Weights of a small transformer language model.
Architecture: rotary positions, biases.
Each number is 500 + 40 x the weight over the matrix's rms, rounded and kept within 0 to 999. Layers, rows and columns count from 0. Numbers have three digits each.

# q: layer 4 attention query, 128x128, rms 0.164, rows 0-63, columns 64-127
# k: layer 4 attention key, 128x128, rms 0.167, rows 0-63, columns 64-127
# v: layer 4 attention value, 128x128, rms 0.146, rows 0-35, columns 64-127
# o: layer 4 attention output (transposed), 128x128, rms 0.124, rows 0-35, columns 64-127
q0:505488532506519506500493488572453479536484481521470501447511517528508546494516535503482513485507460488468486500500504490455521506523520456555479545496464473536516480495579522492463503586475496
k0:527561416544530503517501507480580466475525530521453558490460519486547479528535485501517466484461503532515486584465476518546470579498497528506453465465547475482519526424449505488447520456487473
q1:513539474478539471550410458467492486555462478451478515423466474536514507473399512532515487430460491494513560393500520428408549493506493450564425484542474533550538445578485582528456553494532454
k1:494570536530427493464528536467491550527530531455578510477521512528490526501494486523504507552497509430438503463512557488479507456501471523499496537493459453461480481493600545461480476491451519
q2:504527521468438500461502512475429505551502541442498523426567557533463524528488501513478452398465523566548532508516517451537516471513447465514509411551482465528571463513468540514487512505487489
k2:512501534525512572515556496477598550465513491507507493511468502487568488531484413471485535510492509482514482491486467442490478524540567518556564492507509472449513573535513490524488554454549552
q3:537505545521471511444544586525532509472506539558457512493471466472477525540531549496547479526475550476503515511428506548524446513438444513490509512505484539529431501463540510455456527506396518
k3:493621487519489524464499470496551467518508484513553511456570480490515492558580493472564495460524494530539477513500467480475534483446463470541508434468466418502520504531482455493525451572525483
q4:524491552470519527514465520534546491480454460500562491567439522499483524476466574491461589522468482476439455480415490458453498534534530459491512532492542500538494458507520493570429512414449557
k4:571496505457500555515458470452520458417521584465442492519524480359524496513540448516461564489462456494430440524518483414446535528512486536450470557499470545475524404458450474529555429529547461
q5:518493559533490466446547509465518542439477473514464493512502533493492464536523507478492500522514518517490461522507439541505497538501506507472527508540523536513454541506491435469508456472461510
k5:480503549429541513487476495467509471471482466491504422485449521455539499549479470470536480431495494544490522472508448499510499591511518571529567455474509491518494484448568462422474524530497520
q6:488481551474468511509454543521446475458489511552471480534509479485532479492506532463461533533540464497500468549452483518531484491462497484485493499501511512471437473488539464465506584491546459
k6:477507520523471464488502505501511452550513540556448481446531469548541435498522442471475563495451495501461436518572461531473561500456535476564511509531513484446657405546446489494509497525482542
q7:458449522462513495493486567532488496538520492424482528428512533560500527535457507498534502532480496486501520501515508513479488516479529516511489467486447484563533457556494556509525520516478518
k7:469501558454474445442484458539496485490573487534502558521543525515521606527473471526550488546477581464510480509463534585505516481511502531560511474562538545436507448442534558447497444410536485
q8:515501454504492529554478633500519543527515544474481552452503485434514512533445548494498478470531534505502528537496497497500541492537450464546539455442546467509611482449461541537545541491474605
k8:454586469497525557588557467598507473524483449440485487473552502407467500513503531552496434483471476502488524468526467526505479468517538506558515455537442538539495523470447464507444446493445540
q9:519480515481547482450426497431502474562515551524465500541543486537434514546448512532498485484443489466473537468501558556532557492525527458511474487532523495491418499558479472561488426535518506
k9:434520464432498519477486554485492553530598493526485562512502555565535426459471416473559501596548429471515486477458481565491513499491565537455501567581480470549499565587454505434520466475528528
q10:487542478621529506394460511474584542488494508510413487497527462484556507436483525532533500442486482497506507496506483513485416555465523535441468450496451439516466498501440501505415459522511457
k10:566506486536495473457374461445465473541478452416476465490520556438501516523499496484510474456526440493489537412490556553554567545478537398506516477540516428565507567494482501537513551454536461
q11:473491479476556572485497552426472574466459500507456502554502445506470525546457508408473438465520527438572556490508488478508445553440454557500552520481501534466474483494496512479446524531495578
k11:480472535581548545492547477485495450519456494490492546533553493500583481561502409412506444442521476510518497474551557522553543522531454537491554429552545533530405531585517493518536431512455416
q12:468555473554537480504510517551504471513496539508497499470459534502523486491525484557479491523535491495560556438502499511551454501503459560494509544556533462532506486431532474494486534512540496
k12:548510500496523552525557541499439465511500547535544554497479498550457513500532502455483567458527499467506480441489486522486491488473525534577457453485389483511464475489516495498487491473535473
q13:475566507404511428523507466448575432509488465530479546499524496479518526485476546472475511453557518542418535549455524464549536505500569545551498525549457495499449491463494546537526490472451534
k13:521503449494512540462494452428481526529548472583475443516428523542494474453480505486520505488496488539495452530503489516583432489506476505507581448503526562472534491561435462500561577572471500
q14:418546520596436503490442550512509483464532564535501491498497478523537489556552522484454467524550492508531490517438542536461483486429496483479518494468567481512494479375442449471501455502466525
k14:495472520445472547497553509419550514425477489511499476465466460534494491464453542488502578508487440460455495522516482544544484418467544488504500499477476485534504525538533517549563489524576481
q15:421546533491552484550443432466486463514527518506536532517525499463470485553494497545538457499516525490482468484502501495497494459464542560557521480511423473500502493490550493534546516498434537
k15:573625540430431400473472467504447558510553524545543510535534523453512424502479459543464525543513518458471524469596484519526476478483485468489506460496531489504447598506494503449474442493503543
q16:497535443558519576471460506508502578504530544547517542448550503566571529554525380497515461544491468532525493552520465500467503456508513437527462518458521497497554507528444497494476545508488472
k16:495578492525544427528544483444495545521433530495428545494568509493539525551515517528373481491542478503541497498532450552458532476486491548537544461525525510521482470450487560498463492520542485
q17:441535439510458514526456444487503487494587502486551502435482485508554519480439506544547474535540537504481543525495449488572481568474530502554458435478449463507465512479449454485568492508577539
k17:461496524568449557523479514502500534511476384584498458507487506516505579548514502488535473417601491525451499538500472528498471519508474504434516430471460524547501536528537518500506458446492474
q18:555483514421486453489508497509543454520513455502560463540463457584505533550487427465482514474520582472513538529552457505529473499642609476473490444560459478512486431467524439618464512488435515
k18:534503525513548566447543490533512461525514409509468472600510506467465461529382546516477549519414475505492465502491477502470513538494479420444494488481474528453545484489494507427559508538511509
q19:480497467476502501421513553519504446487453463454532444449471495541517499512494454444510526419462518552490514533530531436516517454424506473495500549577475564494459566518469516423538546486466530
k19:461518477479594461535445500480510445469526499498504479549508476534439513516522413477507485541512541494501517466515545447559500497494515531586460543484487529495432506511529533514550605478512450
q20:431475613547544500507461464478422511453452444489465469518487598537517483587537522514583581507511556500532426526490497508485508521536391490463434493483481524517490456537467513496550471473558503
k20:498590534507464486515517496514520453504484512465507502472510516507578529551518481428447497548503531462542501509448517541508469509501544518471458495430520467492467458542506429519558483505451483
q21:513513524429576421361453485464489541551488474540529566441436477491514438556505541497507504531520434468513575449474460451490464537509523532560481423525467471484469503485535480490500495596533545
k21:501466566551494498407518444519570546491559498490533535534420477519483543535444415475508604493511413483392474482504492427509513549418552465574587533553555548523458485502559504528478491506404438
q22:477554516491514497514465531481465486526474521489496546491531507516513434503395499419508462485527445555514515486516508524536417522516523504492478578565467485499523523445535483510481532456555412
k22:549530529508507520478508517439443527466529482459495486501450460482395573521445488477488495538522558457486492486442560483554493496538521543467469447532509515535470511568537552474546450518533556
q23:516591543476481497516522550429528575488544542485507470583571491558491543474503415526500489479456516497465507476525468444419556447432502565515516415487501481515503500547480490423549488458543445
k23:495555497495552487487550516502499545482446488480462468469581515568604574530501462517534441446499434531532529529395470483505444497441553429514560453428528479484477497506531543474523461470468560
q24:537523440401501537465495512437502481492569597466591489425464514433491431570601504487486443458473502565508497527534434548457518505487508479469635497515488446542491526467479527533460426476522489
k24:526532529532516498510405517512449534502514490417499515470519476494570582526436534456521485497476444553563539452476521475454541539533485551465542489549456498474563555468518515467453484537519423
q25:536442550550419466433517527578400559483524536509474495491546475524442457519534580524498526456487470460554444443425566473498445521471572520484441522507496436547522515479440429513512462491563598
k25:497447485464423510520468462505487499477514468475526463536423434549543506478543504586531468449474521473539523517545523503600444505503545478467457445461494475529489535565559481557451425583476504
q26:508446461513548511461528511516484485452484514545530509515485531445491507471448492519563540453541562446491495410425497538430511519464493569492519520490498436483627493460453407487586443530453453
k26:465471533503481438480510486548438556470505468469550474483516510489482466460481494462509457540564448469614572490535477484484474565521489525559501483496468470530455436523500493540530506621506535
q27:487507563503565564428547471585448503580493488398459516507407488466489542533508478544470503481464507552490477481577534491494491546540509524523565485514451477425470493440465434525474507421540470
k27:506491410434449486477537508495506526451474501519499481444489495535433527592471499514600571449442428480505451546537518498504494564552507492547431504473507511483562526499491601497497457468476388
q28:536507540524453493433517465539531532536448567525567509511509494575515541557483568538491492476573455479519520464533505507523504489449484515519506467535496526516498550427490496395532436413407401
k28:474495566455538488465487514533542472478420500592549503505451555497506472469542560483482540595532503447500525517406517504490548491388482442534466470535442465466519451505488485464516548524506570
q29:479525541454531518487476475559497526433512484464481413470552490505489566452452509525432472475468481506503527524440428473539527353475460452582477492519479504552451450541540517468496524469536473
k29:577517507453513584558532576523463553488517490487553555503481507462550509449601382489502511526480542503450487583436523459554576497554478458498556502520494472525503444524463553481490536445534454
q30:495543518514453495462540558543570408486515453497478533506549528420467510534562500470537516505552436571538546482525491499444528550547482508484492515541441489402486470538459482474500487446462530
k30:463505504565483472464524524505495529502505486494455460500532423508543524486445536490474484486487458508487498494488544514504559511549506511496519555477436425466408472429504530513589489413499485
q31:407460502499512486520494561519468440441519521506602516466455485510551476474514538480447514491478492507562515564564456469585521531549546501572483529544449439419460514463470497572486513523522456
k31:478485524494515532500545440486434520489517492546554553547436441391484480562503510544431453474559437481498457494528515578536502490560492489502525535482512556471544437513531533523510519453538503
v0:482524526509486548550420504504402486488430464480552513544496484510511514450446505466567536566511504453485508495468570478474585440562466487472514521471463492450495509516474495541475482525444546
o0:484513559495536448517458462554573545515526472557493427542441517477471553528494532475439497427469572587509522469534450544517476541499483429515523486538486425461481415443553474533475398500499535
v1:415524480502526479441454583534503463542543490514502513581517529489490540506525498483523534495516460498498455537445498490524568545499532519468473515491519495509453479552543478533511554534499479
o1:539453542486500468491545458550483507522462481499541418484554513447550525442465513518531487541480474534529485451504504520455448517516436455485419456522549501555522511492584561427574495529553511
v2:485521539553487547441484506490502533488549521531533463494458476386460493464473543558450494456501603480537480424492447528496449465431476490528452499516489521448480552499485510529475466571504547
o2:513492434525535603498477497472550483495510450516540468511517543530485508528458459434611530506498523563539520569495457456511460467549545494476441507506559442520543468508453543519514495420473416
v3:478503565468564459463522570494467471508497461531472462490540527523531485472505518449480512457502593548530479532563512612516631468471527457483493501486480454458505455502534445461465472539457485
o3:500520554467489437532424503550473538485501503511563518435479549444458467499476599519576538496524446441497478486541539532492435463439491556559530467517509542544471537550524524545495487469573487
v4:459441417477417539515582539431515455453514515489567430584559495466425542488494434442571442534485471453475502556562521604475404481551599544501483510450550501469531569531536483499504516499468468
o4:568581495555542465504529477568518505500484492547427484500425543440575482535535513542468499534530503459514441425545459459513550475513428450516459497569582490466518429535494528494449537451552537
v5:545522499489479483466435500538492393460485483464439449487455550533497503562558467516546584478426535477481541525493504533471490571420471562461431388508517431518436425575538492537505514497519511
o5:507507443474493465500432517504456571541542553525615508457544478520477525522521500559522414491483428518501458494615510493495505503521476456528607567477441501539534562476513519554556512544456571
v6:465425427493480523520498546487500529509480554491569498562477432511529507549527502507526460479434464509513471523575559455398483484410453508464525461447550561592492549480545542581514489448512465
o6:438549453533586469470479509534449539513464518521449521519481493492444398483442455421422432476535508495486485515498447490572499468514523490475492528501527547491512492510509503499512460528474471
v7:513542543533509549516560470523438500467565408467541571533546470500481553475525449485464508556460530447497525490488517423446528553495552519569495524501525504537478518588477458486560513481455468
o7:555546462478478521504567495439492540507482542528529485518483473434527533529491535494435544492408496535471575508532485490527578438561453512474545484493560503458447492456570479598515522486574512
v8:429481448477461524471538452533461529551572575569500493449484510454511515550419459524487449533430479477510459555509448478506497501528451469434468476472504552485493527490558460451490496531528523
o8:448478493470486476510450560381559495539483554423466482502538546523490520498468475495512566470537524542517464454508501519573501481487519426478438472545531506393530481509480534540513523519507511
v9:502514482525513444463536466532542447490512526571450490476418463541538477557498454520528454494518480591563436514477478465510566473477491485479423494469490407527538480486484589552484524501494483
o9:447398515476527557538490501517503494484429523479553428527569500547519508554471516526520563496498491446459472485466557529486500539520489575467615494520417477451494526544539477439605500515494552
v10:468482483525520535529550469493480472526493494520550567481546471494513417510484543526502438492481489521551464501464550491485457482435412539538433598457421568602615523491510557466436468567453483
o10:411517456439565506515552523566462561515448569471408575491561516490455522500470491440543536501478507491454542480549525492463455477485500503554472496457541488508447478496374400492496458550536516
v11:494569543515502514569489547498498407473478499513480480506498471478472510583451477541497518488476486510513513436481506486498502501507540504568464499479580471502483540507535518455497434565550491
o11:467507536500525606508447435505503536512503566533497522517544465493424549532525557528480493503486502471509493490451513486536562549519458503474477414458472562494503489459441486517494433464546448
v12:506543439511535504499542572528424508522542485517487535557518424540548454462556465417468568464422496465486431521435496515480545506482488444530471539514513607428483555516405493492452536438474584
o12:569498561460519442426494495514546503474483507456550509528566489478523576519461456467508514458535562508503514520495473443477498491492626515477439516539510625546572527485537422524463428554453460
v13:557519466494583489564458530546518512524444538576452538561506533400524476528480459449553521467476499551437466443471508496523488522518530529443502477459520564464507491509433450510466482519546470
o13:493480576448451500410476475526471560538470514452499563496444460530423580573558453512423519480511468466538427425540561557471456516421480490482435463496526527511512450477497479421546514485454586
v14:523465535574511468474536451478496511439481464465451492495515557543456554537497472586452436441536549537473479492503516484485547452469529450428498459506517539546469448513573457514450479472491498
o14:574501413440471521501488488500522521505558528407549557550458446485455486474480488465527546561419526477558499444463515479495567518544500535542479445435507488545526551499475566475448420507550535
v15:507550461482509494563468486614416507484514419487486492496392491502508579522541545523504516510458492551549475481480515468399532434490429454525555448529450462484569468559527457459523512488520489
o15:528461538500521506461526416419516580574487512472456444478509556535534473485580470487511517601536496503432483521532522505494458584548603528460489562466496507452449439420462523550414459476580523
v16:441498589560502528509490463464503522574465466578491529403523580457508497535521536494552511565521549588471515438453490460480486478446546491458529507444506532460513444574562523566476523461466509
o16:492527487464456517530568540541480504505552532411468473438437426480490536546390543530489490474543521410505452493562536512512476483540476495569553484539451427531410442509475510493492537497438479
v17:518555475449555559502475486482512565538575477490544511564485510516504464538478438489483507492430495571433568506463554478469574485528511497459502503515487488472404431523475496489471518496548441
o17:442508563484450506491508492450437491549548450560505554453520437535526504553504551563598542496547557468504466491511439404453518500460464469490514468448493529602475484471538457537441475508500499
v18:506509549459504500399522556460497467514526536540511479509454518439591453500590495549501502480451534466445488428497446514501507514468574475547466529518531551566452477475451495603415507493490605
o18:482528386492554508541557435532558504488482479510504508480473511462469525519409511448445459557537501524491493540499544463487526424475502499538401524504525416560623488544582523551516506464494512
v19:474484503462457451511542522531487534454475453465464512541509608491480515505544534495510496511601498400548502485510495505469442474505483450430605465467510445589448514474513532472556587536424514
o19:520503447509497470526508494542541450544470518522542465452430481476497473410518511488457485635478469578462516528493483545473464487506540499516483500458550534355507510505532528457503489498594495
v20:542466446438421484523501483521498479499432488569519512493494525491480362472427462461509466527448517519494481465463538513442532452525468450508479516475516485539509489572486424504504482509465507
o20:471533514438546492519463500526498546606510470399527556556477577422501617522490435555564561473507502550497460501533500463549560539447493494458486517448527484447537500479452551513493483516508554
v21:522422503485567528519542404503543519452511509488507610537494469527438518491520569410582443476458498500504524467415416447462504513441525517536501476462494458477523574531504526516484530560472478
o21:483547465450464542497516549571457537447519474490489412483506484432527538495463500493448486487565473538453489492500551460527500531434556579527477516535519552430548469462500501460421597446514599
v22:539544522557589491415487506558472422427499460464472531530544470517493516517487512449524521457501436548478575491508544486465471477435512511416530498589553563470445511412492418500533531524568460
o22:479365456453462541544487454569495511518449463453467561527511482558499520468490511515496578521489480517496508467557483506527465482533607505521548481461486561472430567573545528503498502488475558
v23:401520510435485452525537494484522467499492504538509511497479518504476516490590502492544428529498491531514455565519563556528536546505543512574453401473515455587514584495437513449474478484510521
o23:485580475570525552453477452539472513492414573458523441447522533522530470564529531430452519532529511540515472471363536552489517439474488521499544464495554502523572486484510518514441470539508474
v24:546514423450494454473548478431589427542542469495528521563411457399477579503550508458527523464469510435454458503440569494560539532491509510501505514508473579482504470535535497542443438452453510
o24:486438440495573565544454456472481500582478474506471526452608493475570519452504485473532446455563553516431495512542407569466427468492495428484507504557496487535512498472579461441554465535479546
v25:520460473507548487456514483498419536470414511542449469522477485504443462434523465549500457520566522510483524501571506562527469364489536533496547498499548540542553511570550425474516465445539479
o25:544515514468516518526585428467514554551464462436498546453457516437536469467524499457462487522466471532512521492521444488539459542441500500489540486444420427485428527611488556603457485472425503
v26:428480500528473549465494446515460448413537501522536480528549526491627523537464532538481510558559453479433518424445425523487521505486487530502483516514465516544493468491438498565410508462504523
o26:437540511530540535522448516434511546496414457505489530527447540538467440518498526495497508495478469443526519607487514480568566549509560492557438502568495443535474571505496476418553492520530527
v27:438616483513520482486553489472486516475478480510481443491453517496558486521531496507539459471481463526501508503501556487495517514583498522483434528525419590456537448469394484489455507531557472
o27:556458475463498414515521531500491454495479476511485448562569470546450535539531482480503524554525452504494515448530528570528498457498505418526495489540499396557517530519475512533471520525525575
v28:488526602522442508522521497525482548509561482470575555534514547471520454473411481464471501528435479452537444491468535410546551479496503479516512581490540535558558501519487464541556427491465501
o28:447472440484553482547474481538514519579483483502507421484425525471529570555551451542511529521513467540552599461439437588494431464507477515465400442461460548504526449437415472531496533472522476
v29:512484472498528556480528478472554466487530573542576462555492452450539467494515571508505488440513528520562571518483467552488476525521480527502522510484538506553549514553489577456450547423485491
o29:511499466615440472528555547582502532418483410484532441495531477491509504515426547482517525513495538449529522487454529498546492460512474469448468476492539486429461490441463481437500424513452487
v30:533527529480431471450483526442518498548488447430516438447468464557457509477498423470605529467567428521464468505570484470499431519506575485473545448541507499506525497479442575498512486508571477
o30:594466509586502447525462441538544490474483483542479429483488469541517527470549488512534553409524511421536392564498477497529558562468467502440509478500489426499517546536481496504615488594457513
v31:438510508553582516513559542568495504539469507531489405499512477411478492503458508446432493446447482513511576494529479547487488612553508541495542589550548473426550496466499537502434498522470504
o31:537482464589441492407475563518467514495528464468439504507522456505457475460466501518473566495513498530505527483491490496568467450510431444476525464451536537514435486527512492582480442521486599
q32:451555465479503558449515511440518523547505496446435523447496530504481492506517467499491512424470493524511548461495555504460508520485509466548521504464540476576565525524466525515449510532517502
k32:490478501497540419513518533520452463499549511538512439496485442472487489471475478463512509471483535439433474509515488525436496509470527574523469567496481551527567500475537554493465529499482461
q33:510561467535476540481519564477506548472505421460488541530503530513522467488544570486540502526463514484526483474457427441500447544427448503496511500540487530495490496504507495539522480443504481
k33:487535499457513525482547491516558512406500501500490529392514505490512545558488474505429514479527557485505540419513516497472480478501478472526493500520527466535530479547465513437486419488476481
q34:498491583517529460481514494519463434523539519475496529535498511480431478482477461493506518397500444496449544552506556507542549542549544456402509507420508519488539508517472463446526575525546489
k34:507507461468492487505416537495571469502446524474513463450467498535481478438518527543485506525529490511509515517565481495556509456504569497506536485530450500503569491477534487542492480526484501
q35:504489446489531542538437466475490494514561477550443554517526434539534485525461529503472551478481510487485557477497491484488503513558530465523459498511518444534528436528511509528493481529548511
k35:462459543529446450573538480487468479485465540510506502462495507468517496516443496483516477426470541504473473432504517535476513487516525517447528508467488562541425554534538551466521574528484534
q36:398505474483515540476474538515471467571468446503488552464505523513537517479485489532477521542513421542483503526496512513541529468509528491479512545542520455512527479584544466516461468543508559
k36:535440492544510481457528456464563572488458489557478477467472474534429461466503476546537494524533547422519475471517454530419494472503441448548477514515493514526490521528512539369456487495535425
q37:506491446501501540533510536543448448449449500468493482529547587507527482449485425535468462568507489523539526477490528468502464541544518529474502512532486499501488493449525568586481527417503507
k37:509528510517461467451571522494491537450547498503501558442465528516530519485489473527488464481537571474549502475477499499435480518454504502551535549511483480480528577528536486466458480477499518
q38:508483437424567509448430455491476559437572499517533567438537459526463460534512490520455543492547553524581448497552491394476421453515528492538560446426472571518435532550468491514549457490484532
k38:544473540461455413574527479455478497508496542477593529561499493494492473538535485495590532500462494500500458530473497511465518561434507458552450514512513481474447489534552469477598430450448551
q39:576483507475417548457535474554517488430507471506485448467459479511442536552485492546516560474472468450541493476396503509461464538505543488497517470436498555491516458534458496492430494447442465
k39:473519537463518507487459459488546481473584455570503490501504500541446542433477542504510533461527467580414501540486568474528509571537511530526564541457520505516505443447531414490532589501483550
q40:452481437445509510505527522428488566459455514590471494512515539495548534493460513496474536501475526476527536501465558507480512507459482469551453516504575548484472480565461486489444489524448497
k40:455555525528474469569496542607477474522496449454510474550485518484507522438516498518478462503494489525446531634509432522551490505469492630477469470504489466470581447445541549486525521517582548
q41:508514515483513509469522491514503451492502485513497489482525571454573452430437477501454538487502528520517470487525541485445453436517475488575481454502533554493513494552501495414412552529431519
k41:496535556626531560543509538523456481523515434465460484502513537462563466463482431483492476506546495519472530454460613506526530531504507530506527487483459487464530494490547454429490482508456526
q42:517441641533509498476479490511449458540509491468473497562535415462495471454478518516508542514525505507512482534597566521547482472491433449472511518502460494512474494493550511480494499463510506
k42:421525534465517495496520527495466512466548514417517510440536447518498501565556474528489470518505484568540522385480481489519453475558578493437554533426517580457501580518496442505434499588467481
q43:532473477524513535504490501465483490527548563457470462565510435467452566470557466563530513556548480578451546451526427545499568481503544572500424524461448444482486490495516568550529480466550505
k43:555463552558479529483495519410485557447475490513455566492575534526541484447509520459431454448440502424553519398459491471529492465500506498562540486482534386542480554539510510455436510556572522
q44:448526486545454469533510534452462443466488503540475515530458498501477452464576548526603548500508519543553454543448468514495530507479460472558472492544526522525444431459425516555482469536490474
k44:510523500445484455521551523480486480484404561463474544462488510539490603514509564498565440567567525465443498476478506490468511492530530504497447488496526410420419491470512543496477476433542479
q45:521525506464546550500494469535484511543525585501534468523447544505459447540567509495508448537546420500552476530495425399513558489515520557440470549512455559528508503535484457547550496507537528
k45:548507547415499465536487449448459509565478569527484515547522531537496563531504543540448496551504522467538397493545554489422500572508527497567478530526458481546490507452417537496495496579493433
q46:479497581480515511494503499543520461508520519528503550520499504515481563458413460518492503513487512439454531438499498465507527504501473474490522514535508499537495471499486502540513509448505504
k46:448517526515538517548472491529485487503499536540549476472492524428478530434509452561485552518549516491470497453497469534494484483552537539451553496506536532455529467540500519473448510510545503
q47:454442482546446535497491471509591498503489433474537556541489503514581495448439518485495481439529460438480524558477491480483555462509484524474581499527519551498509481532496549487482520529452531
k47:448510474510568577506504503494565519561481521546507491505474414475495567479497550461503471466508442494405478538520473506584509499527453502501457597488468497543523453503465470439500509484515488
q48:498504508478460521539484476520466515519545541530548546501530470571553526444522536503508528442533530526579482557482480483544511513490461512461489527502480462466518584609484460499485488507460525
k48:516469501612490502493522499440449467562539514464544474492543516498500533494497477518518462411482464506488507474439584584445388477479545508469576554544546475435562486508486490461483510567487558
q49:593484486572498458530523452519507471508573509507464534542485481484527501493465508525577519494464483502450533564454502473537538500453445562502477533430400516499490446470512522558589555495550499
k49:480476469499490489565515403510437509494506533497502585446508458479490447507473548508476517528554528476566413486481481459531428470483508447527537488454513399493462511524455496474517578459462527
q50:462519529480527518489570509518485410525454470493508451493474466549508513466475546479560473481568539504534470420530591538455502473476499530438441540505495556377528520469462464465469520563466502
k50:467470483510549445447498519506520464496515515547529473508499511486440489477454506486417420465508565556577495525475510551508506504526524565523438581469488504529530463460507482491599476423524506
q51:487582498538550559499496460438524493431502519500449503511502506527547517480485488480512528563491512516449589508498449549543527525464473528462549542577463600523461518435455569467504528452474419
k51:535567492415503534464564430450510567574521512449496478442458576473466533494471472516435531507538487471528516506463417535532514534491510502479612526464479511496442490559480516567514490437561507
q52:506480503510453507473458497476488476499542540518526522487528487495487520498420516464447542530473488545471550527529546483536526467497541473563515519551446554410528454505463473512480545447497528
k52:473511453463503499434468443521482567509434465541522444533537514507456543443479541542445431480485480493491465440513473510489462420505541534501503540555502531552543509564539474473496549496514488
q53:526545515587511557510492469459461539481482427497508484426565484483459518483548528496455570569473521483526512518473519507524542544415447469468469479432459476508546464518558510442495452467553567
k53:520495430522425459492458451441536465509544509519534456580533527515568453430478501512504476516488523555503506488568493479491498438516455518542459572504554526525551440525568498466520459517481505
q54:489436479533530544511473490504522517513494538478520566486500472415468433501479457513550513546566474528455361507526427444436529513562509443510498567505482489534473456486514544492437499560454416
k54:502571464553515540571618535495456519569485562580463503505474469513530498527532454474570459466508515535534464477533480505584475489486464503547387476516513502536466544517529499545514423480546413
q55:534519574496516434503435481524490499549462608429543519570378562560514510567534477447437572562495490517464401556465578521449521433599468519481493428512496544497483537453506385466465496534443486
k55:533567522513536427562546475518492487498540466539513520498484441535481536470507473403512463549575422515486537524543512422494490492489516486499481473632546498523508462550474447503472587498505518
q56:570506439507496465538555524393538533514542452419447615430550440490422546544538517430508505532481487554546540448473514505431455491483462495549497456514557537470503467543520529528506479494526455
k56:471442456503563523524457495568518551464450473539525497497557561515521501455437500529490495486573569481496484518502515526501483563492511489512509467496550447513427500579569448435529537547491526
q57:453442434477596532475347460505481451483530535472529517511493552572486497520429543554506477513454563464521549456533379445446515499510575506466480565496469530571466559494534528454511458559564482
k57:507482566497478453496535459472490498522478535437496418498514513553496566459504495507519498563497512459453535493497395534452529565541517520537500493495454491490401490498462536544558436486518526
q58:560552557467514523548468469498409466520462481515493493524439448433484456484505516527519414542439503489534456472474417569570485490542535481527588468561519520585481414580468568508461524536543537
k58:485518536388483568489594496470441474449523400501537501466487522538530466520513533477513548431560447497437423489521489502525529527483487578499462473528464456508520466460533507543480522498431492
q59:469495537527450512563540443507505535522489488440504535507488497523486513500512476516472507481563561448569528531473619528497483520543560425449460566454509452465546466417550565440473495451433547
k59:456475467514482520469511444491490465519526477531462484506570515560496470484434477542478558494477500558465605516512527551552534471494429514483495508491491514449521474447546558551453633562498465
q60:485593477459489535471470508518456483550629430524610485546482514468473482434496421494483508558581505523475543566515437547504539559488510477520381567525535505490545507511541515477522530443535526
k60:519496493550500517458495466486493421457434470447453471405508516559555522486473507498574512557462459521533519541445477445480477550432493562512521535558620464429512517515474519543546503395526532
q61:529505553547426574490389513480526440512578504563603449433487547420527418479442501510521477466496524509477425484459472498453476577516506479538494501508484500495512494494492545493475524498420567
k61:496526558575454560507587488490466547462525548518489409486545453596509522515552489538523505502488503513505461485465533436485536420542514518518462530513529457525471500521520440478463454463524473
q62:480408516415496553527465548555513509479538493460509501504500467506541514429569512485518481588442454424524530516453491516396426501492548497496486527536497483582503456500542541432468595448543541
k62:478509561568500467507473486508543552565490502454461487481520520532530510520522507430536518468564492498549476479469508525469508518499372554502528475502431509498446475510415453471521476503544494
q63:488506531539507489465480493455506525439552520463521494434497443530556492520490563566431566539519470517595527501434549496537533470523521477516576560544551445509478543487506539445415427462499514
k63:504524520501494525471505490473490519529463556545541443450498511446517550433530534478538537479535511518474478550509540537522528471471498563548424525474473504528446441496533418494424537470469536
v32:466474479477484471478517472507478554503512466475440517526588441463478453510547530520498552520560487478525482526480482474471505530432497459474421495445448505493538518546545513499513549500570506
o32:509462465534537500495437513518447550514549533556428530524505517476515521495422571461428493516493472516541571459494484474467501542542464464495487546530530459526496481532492539530445504493511533
v33:442476510530512505507542552492556376490515546487547515426432536451613440556471509510533490468474527484469431468474591571468529549511453560431436508531509526552454497493471506499494462559555491
o33:574542573509444494519560507460522520453472428486521486514546481483510502414478509489499497550534502500511533402422512498468451555494551567565429518503557451514485502468476508417457459508562449
v34:534510499488423533535558494485557531583506469548592572541503586523438435465500502462467478538488531578537528569530502426461509519430505378515499488483552525513476559480444522491524502505420443
o34:524502485527491505492482550472513476484536485410512477527489484585495451541494525552457505476474472422534500530537503423523397455467511462584492463509540535533488550455484517492521549559448512
v35:562474531452508442454518560505520502517469486532502528517452456505424504517518487419518531444587491468564533534508471506572484483489568541480480496530456531461481488548538453500509484441518551
o35:499451483525591475497581446494514505504483512521466485543524447569436530516531502487472532484573477522460536522531502497523555437531481531492474413419506553536563486480511492535473531547499509